Weights of a small transformer language model: 6.27M parameters.
Each number is 500 + 50 x the weight over its row's rms, rounded and kept within 0 to 999. Layers, rows and columns count from 0. Numbers have three digits each. The size before them is the row's rms in percent of the matrix's.

# o: layer 20 attention output (transposed), 128x128, rms 0.157, rows 74-127, columns 64-127
# v: layer 20 attention value, 128x128, rms 0.19, rows 75-127, columns 64-127
# up: layer 20 MLP up, 512x128, rms 0.214, rows 0-46, columns 64-127
# down: layer 20 MLP down (transposed), 512x128, rms 0.231, rows 0-45, columns 64-127
o74 079:549494500464484516466505599464547467455571481448571505547531449620485538516458484477450494479507542570457564462480495382511433553490456542492523505523535590459442487469468489541480488538520477
v75 097:549462526515549524502495423426565536471460533516457481538543516471553505438612490450479421494525419506591514489506514553530496551511592534489527519549456606472573458468493453463646518518506519
o75 084:484419573504427495475459564581495439558523452512479494451494512613491610443393459474550563548460535489413521493497550498508543524558508477526514501516500431522393580425415531486518482463434509
v76 100:508426493565456511565425475517508513505501480461474405492507589415603384491497452493479534549547517492499453489578514478502549560516591480482569575520521577499530643453561482483578508471470469
o76 079:477521527494502563418528560507494511557516455570524461506482466622520528451444485554481500431462544537495523453476474475600544443530451410487501503454538487438420370476477456579484499655487500
v77 093:530495452478485511556472418397454424497508492570453433568462501524495356530466455542547464423546463525443500453444596439496548471513506512545484609456557502493563456500456555573423486419440479
o77 086:521562520486494450466493512561490528527505490466459554488537461538529587469510556516540600480458521427496524554515443440562566451420538466479489366573394468493436475472535440457535494531433453
v78 098:545494489415561512478470497495509511540524509475432444477491447508453514471474544487490623557486545462491542423632411423528558539489508488482532575581505511432549594477477536442600603471586627
o78 094:476436565456445497459524438501444492501555440485612492566490556445536514516438437523533500445521442538562479570514556549481494530534597618507464449531476506609335399466525504493520491561533485
v79 092:500577504466476495609510540444491563505536436479504527448452473500468497539398506531491543497583439472473549507443551572563401420440397482500529498460466524538543518534565562496404442593601438
o79 081:514550423445543556472431500478433519488491512477496515548593474454444496496538533345475443448488584604483528472506465509473524604533556533520484535494407559398545490506472561503518487434497533
v80 097:488527476537523496440461535522426442530561453502464532482478598571524513521516527585577493525592407454499428474470554527546503579619459503484589507511552464522522455433571583567472530430508482
o80 094:518421452405476389505550531487659482476447581486434477538516504459527524552524521511432472458512493394537468519604525516450572494438527545563490542529508467538588513493495441466574586564451438
v81 104:504496453637504489454443549536381522528526520516518495508465492555450551581495434541511477431500518505511533528547489392462427527515489469550544422518473458577448489486401521519430492522464591
o81 104:404458437442532521562555504484442457566441533488531559472552521473545408496515501464451530475461479482483512492513379494574550507430497485376470520449593549513564571450473504514585481514471407
v82 089:472416558554497533476509555605478499499427487514531457496445431384570517478383508541481493521421514540457555560547539408572462529513406507542551477511409599398500585509538546514512485510456448
o82 090:546560569445477465521526414468453484435525442464451496543566502562453564555527496400481535491565487534536479440527542550498458480522494446429443610535526490626542509564521478391580563471519586
v83 094:600574504525472499411489470530499512606505639507549576516514569541447470453520500585466325443438555465469499572398485448457445477485526533515507530518472447434484446489451495415408413470571584
o83 090:423470479509548490604465507500471530449483403581536539433450467526496545481451496489555531476514472578420518367556526488463620483439480387539504402549537479600455580427567460518567642454533517
v84 098:510513524478460540454500417445543495449481485590520523561501441490543448555518593477504427458406495532532479564484560455484565483513514546472523531534517550456481384490509546459465472455477473
o84 091:564544462489539416530485485595544544525536503408554422468511578521495554555496453507492575572470539483500444432494493534484457433385519521581526409487496512427531619422425534525499449497562469
v85 087:523493551451498579495487411405562463507456469610513504575422448520450500531516508543563506468399407536604445505445632415513534397537588560429532497417538547474449507504467522507452429483458480
o85 088:516597516477479557537496450522534513498598379533536534531592532513531532456568508464497575564531438467442462555568387636454417475513471529525503529461404498538572509441515432444464589472486555
v86 098:518504538495631479397496444581509421472502584499524593468499516459391523601530501492450419520560593465493630491514561555486483569516458455512492507615523493522522456457557557456473501528396571
o86 108:496390508509491445519502476495451563475447460531529541491509564521547446495476505458466543544502450521477519493490508457582628529433555510491421342475466532477539519747518499428551566456544435
v87 105:457571538485454535476560506453402420483485462555511569491422442536461530548491533514487460470462428531478526591382543533461485469544472485562552448374480482518506427552443474422521417476550480
o87 099:447483427450505546537471470460510531492544552367484533458586541492538468554546435513508482514448550528442472571565472474447459541537451495520497545516466478514539546440539489557478506409489456
v88 091:509544509540538540542467519446536441494458516588465431568585403453414617460590407473496540382504498374549556491474569511415478463514512476509523452507588548526571539526543480502476456547469421
o88 084:432513415484427483479451487502498592420453487504421622489543485548579455517521549530505456582514485522426462461506491463579551593536551428473395530469479490436454457464538442521469508484480487
v89 115:425522518525437542513482487454483440471465508513517520356570473468439478600464503561528495445456488445498580520386508482481428447512397476446503480412528440455491501546441515514451445529491463
o89 106:494655440481555453475512407532479544499535495545444471543505522479547474494535463483492437465480447528465475484455481470507528483527538525536505434513397505494642516619514588550458545509459482
v90 108:525467454508501495416491574517503489534526561397419463554444510509522570500533584480569505525481539485566547542621505480580539507546487539547477550580420495477496558466618425475630531498536564
o90 092:528347590415435437591522459531536513514508452564563546501561429563496452500482433569486468519533541512540419471447532550424420567537446436523530556533577486493474439426465466552480507485510601
v91 119:500608502532527491489556616514474487495568516536535522445578539560414517530515435481479527457504523540453548470439420577466499451529523465566526453464578459592443475530483505431455442449537459
o91 102:435538514459535530516393419487516478509455520489468527458412510432440465518538475468509473478445530452439473538517447383571507601464401502418460550504460529491560557525480523522507530553499437
v92 106:458471494512463439489480493481542479500506465424508466505431542445511550582522478479488533556523550522518533507626485523498507566567473432514518483525472594455487508486481479469576490572493445
o92 080:502515520511515558444558514585470430513487421531559483421548554587603426507452505518478480546455478491546466576467553508443392512475552532575508480545582422501511472427498473532395412523568534
v93 095:483490475548485471451542467516514472356465445509503424484499506477450499503587441527573527491480434459487479422633471509435501463484505518474455499496491542542545385481613401499460448483442417
o93 092:511537509529452531500473481477500435566497534560502501535533548601542488507494526549460507528480563543540574573520486529582499529506478447616534355439539490459516495494344544487505507570493460
v94 100:477483461440577493449413524448594598543484491556500444527589440541508518517492608530522406490509416432468477528493502475523479566551620575445507587503585477479563512479504536506549560515506532
o94 085:549512522540462430546508446543453525511519442516481550472476507421503509479518444475490521513495562555593508530501599582483612420470434513491479453455418530463554479528547491406516533515489450
v95 098:592593589495562529533502551456500531457595480542433526539456490537413445534533458552489533448523567496512383435484525533537490406540538504542564538466613496465506505444402473502502442500593461
o95 086:478562404529460543504553482455497556520477423472516484433476508396550512480493538484465469484581546526503522488523532493501395517457460495493494550556369514506529477451638528502504544507490509
v96 081:433492490561484407509536389570463493451531509483567504527525496528501529469539505441541561533537485517464585533538499574515546556517508440448520510515490393566550425454495412345534525514478483
o96 085:559409484423473533432557579551494443512499548465488528414495547574493509520451480551439483487450421480543577468588494473506439495416486643564457501498513573470482507500508497478537498490505542
v97 093:505510467507493501519520492418498450453493567495543495529449479581498474588549528467598528425567548603588585564441534515538491499422454477445563520481511503518423452463423413485507444536631475
o97 083:446516608483555570504499453502568426572453401520559529481621557501445378530470490517438516513478410453511466474596395494437454490456503520491446579488481541526484520382522557488407534464418463
v98 091:557468438529496412423470512513553520497504478500495535492599515442478593488393517516384585495600487498545515494621447503578514561425423447498513495551523463462553579529488521500551550446535542
o98 083:492462569447508636488469481597519522472476551536494471493482540424477436426442522426545460579466505491479545472400563508543456536543481587481383599526563484573471474515502542506474525489490522
v99 101:567537463484563537504496482532498497512491505550528517395588523478511490506457514522558393433494415405483544537420537463504503454491466366590466480473576388493516498480446554537434539529530629
o99 095:560518494445501424414397519513496500530501535508523592552473597459497485500522524502442594570535541516520398490400497390522528456488511564401489595501459553525496539431583474436453512424503438
v100 097:545465463485547489414554485515577548529556441413427506490457548486538531458486491563516539489548556543575445501523537522466492536508544552458455627577464480434533609454547477466559563549558511
o100 091:487480566551501497566507555545549497541478479647586417538497459468520440456424486485451456554555559467577522487428564515534505417525434477421436475443522499472449484479518537505549444438498597
v101 093:487510497472522465524438593469407529550431565523602453547489429510558467475523504532487478523407506512535551467504512437457384510533488464486540524568454532500499492529493549500526492502449496
o101 081:579491514570463437486505434575479501361525482498449482478533440490457523466455499454548489493570447487408449565549422551550579432459485507495498483577503488416410525564499540486460540554522547
v102 087:517440446461535523671502490395508498470550429607483458537496381529525542474471478534491590492534517483576464602466516474547547445413504466433456507434480426534567541503457477583533575566528465
o102 086:537563505586471451371524518475513529517516623513496506497592575443499521469512496470510520457557515488476578397480546531483498577615469572463477502521473607483441477509492520513479441405442552
v103 094:548459540529519552502525477493462554399550489501424448453482415441521436582551520481476423561508446464551490467493524553530485469637554596604443550423521565508587533508448492448478512508538438
o103 083:460532487470435466541475547449408496589528528467428506587480537535503524463487547449506532510475501617420518530427423429470505493523461493432605413506409564448425527486510476490542455483495541
v104 091:516475457551492509463567534433562509444565429521530422526612496492520545539487457473436549480505561558455454500451521499469498523549553475459585490490537539509609542470513515465569443569423406
o104 085:446506493532472552452506569567519520512541558435459442537448505598567537429531496532529463530483577365544500529500535419606515475539518428491449482452561447445524466492440469495458560515554589
v105 106:407477454494581534512467526535473479446542529587502427395542418425516565528509453506583462424432451462508542512444466467528472450520504476489435460380480496532430498561482461482535586489382413
o105 099:531553557525427459457500408375487478446404548456419535628540556541496505525508462483431593519566478520406486515503459470487560524519417596507489446479513488505617478518496615566436425495533580
v106 088:501507574505532536403528448455491555464518520554505576470529561500485465510487494460428507570469535427481414434606370521495488512533580616502507525523535524425533585487520483522617514548480477
o106 075:562495392488435587579460513562510401519541489395476403500440502484533528503491511596527436434520570500548565543447583514517537490573598493458562414488440436566544440526456478476521512476527425
v107 113:527429384481571486449408459510526542552534485533510482555490452523469540421481516577439517484598473479545450550523443427471397501498492557560550517564468470447578547516552490514580549509461552
o107 104:487442555553475537483644572505518496431463496505485464458620522426498452493448535455587446491511499485497378467498535605548588548412560446450558462409479494582417547436514466499499508527480546
v108 091:465516599559472539586414450602479514479442536518511396631479502469533406488466501492516484452495463509503406430478482507511423481428491400534567480551445541531434558484544497449559455607480500
o108 095:507521457519507572501587491420552437397530490431518473395517427521483591467529498518456544596490536509449529481515488498530502517517582488479488596516522499440500456456452581541510483575464460
v109 095:550592491437578473520428556491530614499579510514440490471508433500554473477530534512411568496489480488530422493530569438590432441528543526516528511538506485458443557458522504515645456558527507
o109 086:590397443543436525501531474576480526494333451416534509480483496464484569446521549559487467582539498531488468518558432592493515572492439520641513579509488486549437377442578462513474538466497537
v110 095:524487474543526467560487515517432520519589619508579598503526549552516513527446476448511470478491510426487517511434474598446531499456543452523525496520463516459505465499501478514487528594569443
o110 093:474439486496503549543466471407503621592500513444456437578496448396437485544534504498557524555544538593458536544503642417482514513418500544473460549490466486540508576399505544476441462406479493
v111 095:573472479443575521521603441488573634502506493557462462545368520556489474480523594542562538495500560479602466530497485448477453409472548518517537580468490537503544528449630487370543523518577500
o111 079:514536551509418531459415594461416475473623500439595552551626453444508510482478490480453525507555501615462453510560530571489538442489486498501570442498511520515397520378449490530466495448523520
v112 099:493517481455495483548471441473577522539560546516518518536438477578454434474543482494533449541492543504540509528517469528489513448443561527440551586505428552424546479478476472420564485498556441
o112 087:470538480498474578485573552483443499492495485510512434478554473431633540470423546549483546464536461505563447512592522575475469511539539537512553402444507489422417564343570421569503558496520580
v113 089:452448492510455548528500521462468546574509618448508489467555403392445493538507470399476502540457568546545577548483463585454553609438517509513454562470372486414455517566460493533444570509501503
o113 092:480544664422467473597488539423506526410553494560446534502403489533522543518576529460528478512484466479406487513579500427492447457602529488485501451529429480439463528375504476492504462511520496
v114 095:485463517507525473433568460482452492516461555536443509347554571525625460526576601531480460460445481477425469525500554449484486488490504519488550536527524409542457466491494574483458495455508538
o114 092:568491438437470487523454551451511520504532460461541487629447463489459579532450502544428519503526535519530517545481440463453495474456486531531412505530496526543473609490529505563511503510538410
v115 103:452485544483484486555560437397491455468475511475581514488471375445561391532487483514469480386501549586439520461496550467524516493467472435477606466440507463569492559507478520490405397539545451
o115 094:417571434531483559522490506535522431576455511531422584507484478499398575538497484417537469525503430471445549541498447524425501521510603581441452522491470536494587505545518449493511522414371448
v116 104:505494499589544471497432402487430462489569537419519484440542541568407483548511586516476481537528510463526568509515511573486489605511489433515560549559516491516602492471433494419494496536464547
o116 111:452519477435528487495537527480473572598517443569533433533465477441580500485392402522539540566497497425489438436454504438508491475499479542455469488482445568472497550596534531497425583481478459
v117 093:498487584489552549536382441540523446552437609503529484512558562452481570451530518429485497519533441450527507438429605565470592464515515373529620484574477552487452495465479464467503548560445555
o117 091:497509452508468448498480530460562581456504479462477526490491412548544475446525444587448539532446542510440576595560543523422486474459472552488363572448459543513465508401500572382404461502561483
v118 094:500349388525433473540462437480520525524469455448406479576542512545525452496500511476507453467514523545542498481429551547425547505467499453560546529421421384524525456501451513546555459430487487
o118 084:460529538519538547531575479571440455505530515542388452379518556502522503513571495575438521542401550529494496524533514502507483529548443448395493415556564592470435569580556460481444413528481476
v119 092:410488468533471566547519526568560495453362491455551461556502502587539457520499510575468511468539482490533505447537517461612454447485577480434593452411533545540424456507544535538473608496485460
o119 090:599514583521536568389499483468573515592502482437554477414456467425470487396461553442509478452440419507477528567530454544453592523567492514484474537546493536465588468465410463544557531534540472
v120 100:562469482464516443517544447491558575513553483479458499567376485503521519510567467468488530553514544454511439463666474482566535559575560527574512495481517577511494627485537458478529534543453502
o120 080:418428483588446531484499532589478430545525430536531493502606565519536507409464525524539449460639545472512472476481477497450481473484506427472422522486580517495524379479550453556519418490554485
v121 090:521462424539522543469568470400477398439481533558547534382529531441425527426483449537573489586489534575496480479441429502481449485492567477395430472567495502478538489531383506573384485538578522
o121 082:467565590555500472493476472554585512518464387522449485562433489514528335492480498329482536419641514452469543462537571518532542581523442546505547478458517485513390538558492543447537495489494465
v122 090:442495511414413531435457551409543543495486372526512501502526512525501453521456478528477459595487527475452557544500476480536528501490546512498564559483464538507509453568480573497539394428502440
o122 087:539485399498544510530543486631481482478536573447448568511463472590518526471537540431529514422498545431487466514428512455504556513595455494502503433494475474465478547508586507542489504549589523
v123 094:505448469469512542504421509424542550537436532507479412483630523531559477419555525455462515427416478531480373519496494469414413448454453518553573490505497407587468501468535509537440484460542542
o123 081:500586525543454539559544577533475495364425489510516480509430442473500512499454566596495453502503491475508491464473451633446483571449481522427502545478539591445512558382468593510500508502499445
v124 101:522586444554577403499594533574560507436499525453472504394522501473444408594548497569445504556558502564509586458476540469489443492539511495433465422539575550529490418497458467490465468491498491
o124 099:532466593468535460468429472454438535496532429556504493489465503547450517526468497386584575489492512421529525528499445475460591587477501524477483485494542512473474494588488471481454586520364504
v125 103:529514452500457458466470533539511423426561462485561434421538561460471500499497485622533545523560640451522540433663491428535580541491510510553562531502466457418520536473542404509572516466443562
o125 092:525400519514493550509431537535555513640468465519493524493464486509582550483447499496505523460443421497535420456501585463498476427603496517454455398475594522564533495510504505540488483574570559
v126 109:427443493578504559513526472539532508442389453449479507522500485404416385525530467574545618405554432548448551470432516379473465438495512495418490448467577519465473484483505484579438511496490454
o126 091:627591572444463447512509454412502496477513574483537550523444424484502514410526545411501418472458525498544519548556450632512527503516509504432526517498333528604482477539560583457433454559470546
v127 096:502534556489441472467507472549532411460507481496460435526579454472560464437518479488483513395481475477393565462405599499562558404460468469408513513506520525537470476494433417436420489489567449
o127 079:502546438399482549454415489485539566543428562508468623461429531511460527526424415453538493535524486545504548569629466510472460507438548547513492446460511480468529422453590603539506526484477616
up0 093:527508453529500485378468572498453548392481458585419461502501493529413457534415592495459539406513447432450589480556491511568547482423508486446586523464509544510512562562507469526462510510526435
down0 089:456562608478481473554452455566517521577447488547555442511448513465583509537537422474478410492469499449554499520520566551450396564496406472531456490513519515502492452501501471534428529500445539
up1 110:460490473491513564456434481438519561499543524529485496496540442553477489450524504642594427486441492446582504438468451578522584481536497507496552535422503449425540479523495526543504506419617602
down1 098:507523500492501442511491541506551513510507473421527476604467510423532442500528577497464544421560404551515416436487510397513503541524570522558539449491537521559506520350546392515427461450497404
up2 112:454457371546439604516508521537502571458522433526480532530519512523493506416545532502446500469469526443562516523497482505500448505478404407544569447422560542488453463494400524533450576475463539
down2 118:518364485500462573455459502503426505551449512472571397545417474438436528422546491573399543441514585480611615506511462594514569531443495470497419518453444487503584458433431522507588532491501461
up3 108:518550464451540497523537542469497512490571569506604394504534443409599490468589437548510544531563499463488432546477473433487491498557398566565485626471508601538559489412482391512500509525535563
down3 108:488436559503490459568456470468489527534457497526497455445419511509493536396470507599337506541480504482585530445542539538498543495516485449398485496445470482533524516596483458471525526550514475
up4 103:616486467505532493479537499465503522526513585462495550557383463432472428542605534558482529509537479523540455528496511384505564557542467509411538521509498493520507427478487475418525406478488466
down4 097:552412463584503507511547392445492520535458582523512554456517480502467508495398518446492548541554570551533417552363509417463550433434459481471521494606547504542479610621540459504543467493421440
up5 106:513507524531486486483459587571542465557448483546567495504524447396515502556521528390398484393371534570470458569535524508480582577492484501479523498438578493486599528484559463544589591566545446
down5 100:517500506581466614474584529589505481473537437498560525453492425562529541514511478539503515443501463505521479536455479557479535521511372491450356488526523557473605492602489505509532513510476506
up6 100:452566402527366471524484525555482531449505472461528567552444523499448565502527525525506482523485469439502530528576534670538554518550485434533506551501492514511553596552562487443490527431538570
down6 095:515526566520610549470551487524503477607539563561508523539485537543553529549485606513498515537489516531544472497457564498528574536484512589551521518440441598492612437555527532527495523558507468
up7 102:480490516600547470576529499451487499434437411392542568410490490523407455509517532546471530471439455530559478547479491533509559520445498510436470437455545527455553448630433456437521580456498455
down7 108:441454437514504520487472465509455506528480473499471475501474515502528437485540523481439438475544570499498513489457515500429448501475455461492541540526527547456499520845449485493466459501452427
up8 100:488495587445412497510506485479504555524495462537510478449433424558437503577517525505519471501509513566444441483542523413510515501444506462521410525451572504482543547496413513443540390527449481
down8 108:488576443524488520522489488515526469446467605503515499487526457512561567437451488464415576473479461423471533533511484433431452518540507415496436555613574484521526481504490471492474554568571568
up9 098:445483505536447486542431510370431604504537462523415494507508581552523448489511500416527560475390557546456509520495530537480443414498533497532531549425467520516436578541446595417474490495575507
down9 090:560548491474516449533528431609495479541494511464542505532464451418513443493535512502433601522563519466570544563501580538534518547532458441478478499476433487446583442494579477523407512544450425
up10 114:525585453532488488557415495414454517474544554478435635511451572507535571483503463509544450522492543416469545569575433536527513501543509476442550545562484358437445462568542460449532575465482432
down10 121:399483484624511458482478562619458553513531574492528516545421495493547515567523525595448481506425490496489533519511532484531559496407537504416512474446560522481445457434512474528459510418596507
up11 100:618513483502492587393513503479450556531579544515464586489479526559472479605427580435487549472502535563439465557428489613564487483458492457456502497477485519457494596475445592510448524559500502
down11 090:444475575473543599473469532488473414591543478497541479408526483475478393448555447520522487475511471529635532477587551449542631477519448466503565577499488518540473469497506575426440492416380484
up12 111:543478465465522424465580473588596484436452505478486444476493486522479587541482573491575585479452553521468461559462488614446460578426563592531518519548429408492566560517536498461551467478531496
down12 104:481510536520435463501514527489459526361463454555539505462378515488541493571522533482544489534486521488556494507501498476414471427388493393596454433514550474467454527501485535500373449510579519
up13 100:552403513574522459549539425567483511597578480523475470439493541420521500476573494582519573495443542404461526551546564497524556596485524506545523545440455503551481533455490490474545457536483444
down13 104:537530448447474494544399553461453554454553444408546569498477546567435485480505430511494496528500573525542574618538532453531575393510526523555524423577489547430429477469590479492490523458508531
up14 090:400446448522446559471477519443587618560527497582548491448495422536469539465360552476574483516443479600435511433520485414587494449513502530463504633558474561422542532484477466524479552500582547
down14 084:451431535583551515577621483524580561587463532545459555438442648519509460531521545496481468489526493632511506449520463545514509396548499510468592407459464544539531407455498536447541539511561476
up15 096:474464563467612458553544433492515549518528498475448497437552512530485570478402484450433466559494488497448539405485549454478544504514453505454503428523504589545506624544526400534524485466582480
down15 096:430493561490553563476515501462458582593566474521492436516508510585427489505511540538502520463420429490579556642486583506459579432494398477467492530484436463512507493467525570466564419546425475
up16 082:565459545486529585544489561515520506476464401639593509485524496456446538437445461469428524506480526503558505470525524427483569489463531433477446522458487487611468604577485541479481431442573491
down16 086:532475494534482534449423523508474495596544544495574488550537471510439462523548506560537563439503560577600498548462511537432490490486469533493476448514536492426556526617458513449479411612366497
up17 096:475485589433505521404496462515470475482429454428480500475588441512433464481496507417521491479465529534404569484445524504524476450425499554533490444409464518415397539550474557396422523494440544
down17 102:520488488434472484518464551525452560498477486432487473546486544472551446411482512536457476472498379496617416497525450481496504478444487486445473470550554486442549484757502440550536486527549473
up18 099:542461410582451522484459479505461522519567481476602509617444566408438535524462467554544503478503501461521529501454554438474498532578424494449429519435505496496462488578528528533404426474360610
down18 082:474502441500557586471419490498580435608513492572402570531531531553458481446564522424483494514481466468451438482488557526535457556452536446487537540528422482430487488573502416481476487503617516
up19 083:592482379448461456500521496567519488467636436611526441546474510457494470452511487525493520422473519475447574512501457561464557464491498472562467516501495440441550527573480549574443428413545367
down19 080:482534503483504438521498511525560476600536481455484454366458394537514518439442549512563523545423483525515501550466522469509476550486460536502486471585483479442474495382578517481477494478467374
up20 095:536581549584536503562526385476487516537495490455554471517486426517399496462541446593585500562518611555413428398488527538397497420536488501538561412433573530512452495568451600537517478516477489
down20 095:528424528511476537508462545489531552541535440503510508480544550575532511466477564511521485453518483557504489444478519521535474502422503488468489541500511491543430540852492469455498540486531506
up21 092:546511500451566532463462441584499490470420528528549406458423563456472506366431582536569530526530433506470519573511437503491475483521463495565616360490446505534500467496439552525512490508508436
down21 093:509470460488392473532494520486485456587538512373431483527535520617539444427564415492377548537481542496584428497494479547465534498472488558460609490433522475554449531518519473464542524575501532
up22 095:429493472486582467545502431619493541436439430528644496472519489566549472459541530471547632449538510537442450486543577485528410433563549565526504501529376443435616509567470506524455430536454507
down22 098:490540514571506445447469552495561452561526523466454473447526453509540479431533380561500495455464478489542466445554400585469534542489456505467451437520534510529522539704453428459507545474441469
up23 107:485577469374486450379522546553519472502452542532449517427610468479499518584558503460531467509457471480460471511447568528469513581412455526515484476399516492497468474568486573507498468469540539
down23 099:513548533502418505546466443435506561490511432470474503533515539490559480477487536541504450540501494494512514482517503504490470434493450516472470496479499382511497474837554509529494409514453517
up24 118:487585550447527455553546418542605511515472536463494505604488483496409489588592451495561529515521463485441462597515497460550425473465533477477520461502486593534516479528466450460464559542466661
down24 118:437441469541425501520468459530489540569522500513511446528653520503454455535561523481478488509515479467517519435527461518454534491442505540545576507483461424554511515538519531551554450402514539
up25 092:498420510481530395539518418444523527546406531498543420419504452504497521499470460571511466417487494532548509442536509534447502459561456560414475426389500414467554536568457441525588470484530474
down25 099:461451480457442461463554489523508469496488477475469512433476524542468464500457429502453436492437494500538469501426529423493490468516456459465446435485559559492539521839476506515470473424496502
up26 103:463462440478492589514526453576589535574585576484513517516535522562410528538521552548557577529532426463531507509574429456444521629450450539528419523514531522573547408484433545430590418490466509
down26 098:563461458524457525489515557535492549521539531508550481510455492386538507492497467478509499489479539474418504516525489509506508535481509551341432643524454468484524465604462546545503509453416544
up27 103:411554468552472401562464508564499464441576524479466507515527447516457490491515485495557565555556476617478513443586436559498572515522556486510517494487568457440549519496597468566506463523527469
down27 103:411521454492554481462500511568473427481463574528423583458484538554452455486462449569562541462381438496509464534534557517560527429497468450462529515546579463520451502287521493565543482477460475
up28 092:502426579496492551527515503528470474611491567404367533526530521507511531465545487504496488476496537496418538510574478561444511435461526484526437540436455559552466562519404372547488548475521510
down28 096:522484507394522486540501512423544519548499481510450471451466507441466481572507498556337524536499556510517451536418493429570493471557568487458437471403571551469420464481478545510498526434499444
up29 090:446432510485527480440563539545518573521439481445481491469555474410545413539447580442536578448466464465515522595504449570462411574514436453507474598491546554491524426575409482492521394513506461
down29 090:541435499518594464477519559442421386543484479457556519478486454460441476447478533498501414360535467468471454498576431504444499561422485531504457568479511573463569495722472505484507445481468497
up30 095:489577520495585626480537566566519473441506461580491569492496497515531525415611544545578452583480466436538560506529487582615478444451583534528488430446516496502456490487448511529469429447462585
down30 107:489414414481557501481536591551486479537467508388553457444435420495431505417534477439423463513471491558469584545387485488472587504379464474622492491533516512460403476494465523526546549541612491
up31 101:559532456479534602538432543467525564471455594531470534440539514464538432470464624476557666575493507474492499558449495458414486483493533522411464544525433428524568453505503542545529518572477482
down31 095:502459477536499429435494513434435438516537441466491446524527601566503577477517452452447437559609516588500448530517491583507508485552496504372547519436535499546481482649505507515443526562422540
up32 110:492472498471516569499491523571549655505508386516556503467494617435485520482561485463466443455504508540426532473518465465564546544482385514425433499485609500553508566557449342555456488493487514
down32 117:590409529397442425537541494422457495542471487494497505535459465473530465525437456498481481460474471468557518530559472507473582556515503529597476441531459502531523371559558548578488497533497539
up33 090:569576546487477380422509499509440528633468578483459492513569547464447453566473507454555542373491448454489435507466474506447539442466502457488580391498472517529552540594530533470521484592426528
down33 098:512519506518493446544548517432478514416521499481525493562530479528488468449542487518430506496519471466504485451506460572494478517456469548515485480530539506484513452852538534574518501499472534
up34 088:554473427529528448466490555444451520493493534446586494550459371459469451503444404501573533501514502496498509452503550460464509470581550544543564472504472510584427535453440517437543580581551479
down34 080:549512467518525490506488521638446560524514498530429520485568520461479495517435502540522532487492542492556461463532492578464524542503437491468461521436546522483560460375403488520564487369425474
up35 094:420586538467573475489482501433496530466373428563458494536566486513501537572554533466472514479437432575493470664527496486484500499408486491520420489560489440502516510411390454533519493456520500
down35 096:486504480468486532501485474531510455526445458521462499497586539511467505507514457535470550476465465524376480455515406528491531424462550437454560441568439492457496561478539468472447394517449452
up36 100:526533457574522451546555448421538467529504505484522450538497409518500484506542471548513514546531563485497419474583540515439565559457461510487581460416517483446537455534526503541454569564567479
down36 091:427486604553459567487446535457446518536487430516431517445462525515523538488526535517501505502464478523555456435494464530516481429439506467580487521546492452416507544741431564458485481477521453
up37 099:417482494525529454438572551443509480488471496607480432509579560508528527563534566468502525527546534494505449567522508447525575415470455529555519362507424554552471453522493480559505520435432550
down37 100:536449507444543579445553505467538487513555560480509534583538498601544514547461489364457533503536571426522417473498481499502529577517495495519604405451455579429539544561578519531442535476508523
up38 104:504497408518493448640564524514500414561534431557469467474509507525494450513620533457378468520483568555463507573442455569543529447417428401523468471455551539501453388475414511359421476483421536
down38 088:494532567496448473406477525511492529568568517487488410447560472402541474536471496460505598429499486507515455448434545518495495450509457569463445570525564475460602545625472498511457436536521417
up39 110:559505507516536587457431524591473490516544525526496503485507558445463512504457448579516467465512475532450461493483424481443540495484378608545438524506548500418561578441452409468522503433440532
down39 106:503429441512505577453465473548519517513530518494511534583491495479507438455467558530461536520499576508568511606505500561490530499460533470441635556467417482626468533528514455535537515474603514
up40 092:476520536527498488484483504503461478591471553499492473527491426516480518502565546464496504483594567543441501542406417455520546589441540365410483508430560478441591497568509505510525565507504469
down40 091:513455479448466521478362478463462472461496618440402597531475495474453475419464487512489499492494459462523538546511554570446469464498451505491531568461601508424477551564501505456440546597567530
up41 111:537487445490522445519519492475531518583450473514477490603543466401514415467521526419456525590397594559395509579537472528473502471538422548485561555563513508559496490563481425445405484488492466
down41 109:429526537380522495504511541499465524499554475500563507422586607514498498542462465546520442445373517492575563449536513558591378531399449461458436442505513469480581456363476507445553414510490477
up42 108:470453459460485554532513430483486410463500544543471463512548505446505447404505508500502487437576546473553428568450526494502429459379507540487494536579504549551542556472487461500556534567471496
down42 109:496425513523462520422485450348492476504504516502575488505649452446435539440449590527546497489559464564545503528494473524487513554493498430342478554503434502460485463605546478570566564569517476
up43 101:494484398452424524498482505529524511503425454605466425503486435484516493542420455475495539431485468582451506463480500584485502527449439394405611512604466550436590376528475529477573565551506478
down43 108:442404532499410482489515504485469473511541558585460430521482430502556467536526515529465565487505486437532494569494496428492556466608439445527485517556428525529578501596407424486509585603524554
up44 100:491522483550522501527437499540465550489559390523590513480529446570488456509380547476559493459468511519555470487540481416487443558525553498531498486502563480513531562562400464468511492470530539
down44 101:548473606523471586506487547495425458470529436595493413517556443522450432551481507504532481519461488521484528430541405504438517513516538442540496464444470547491531473673507501490495549439505508
up45 100:535521491547511523501512468538504555503507549460539457533578378469457589482574464475539441526480533513570525580465424574493439548439522483532447550478612465513489540539494427395502488564494507
down45 108:464504478481459520545430527450572522484531605516402554549468418490571554503489564441488540506531424502512540514470598537528522480464528526432409533515453482469515541521648436482501523466591561
up46 101:479426433507519563550454432535528444566472594485536464584527425442451424421518540536492480489622560508497486518503480557389601543414468442431531563545556499540549465454521516524490491393543487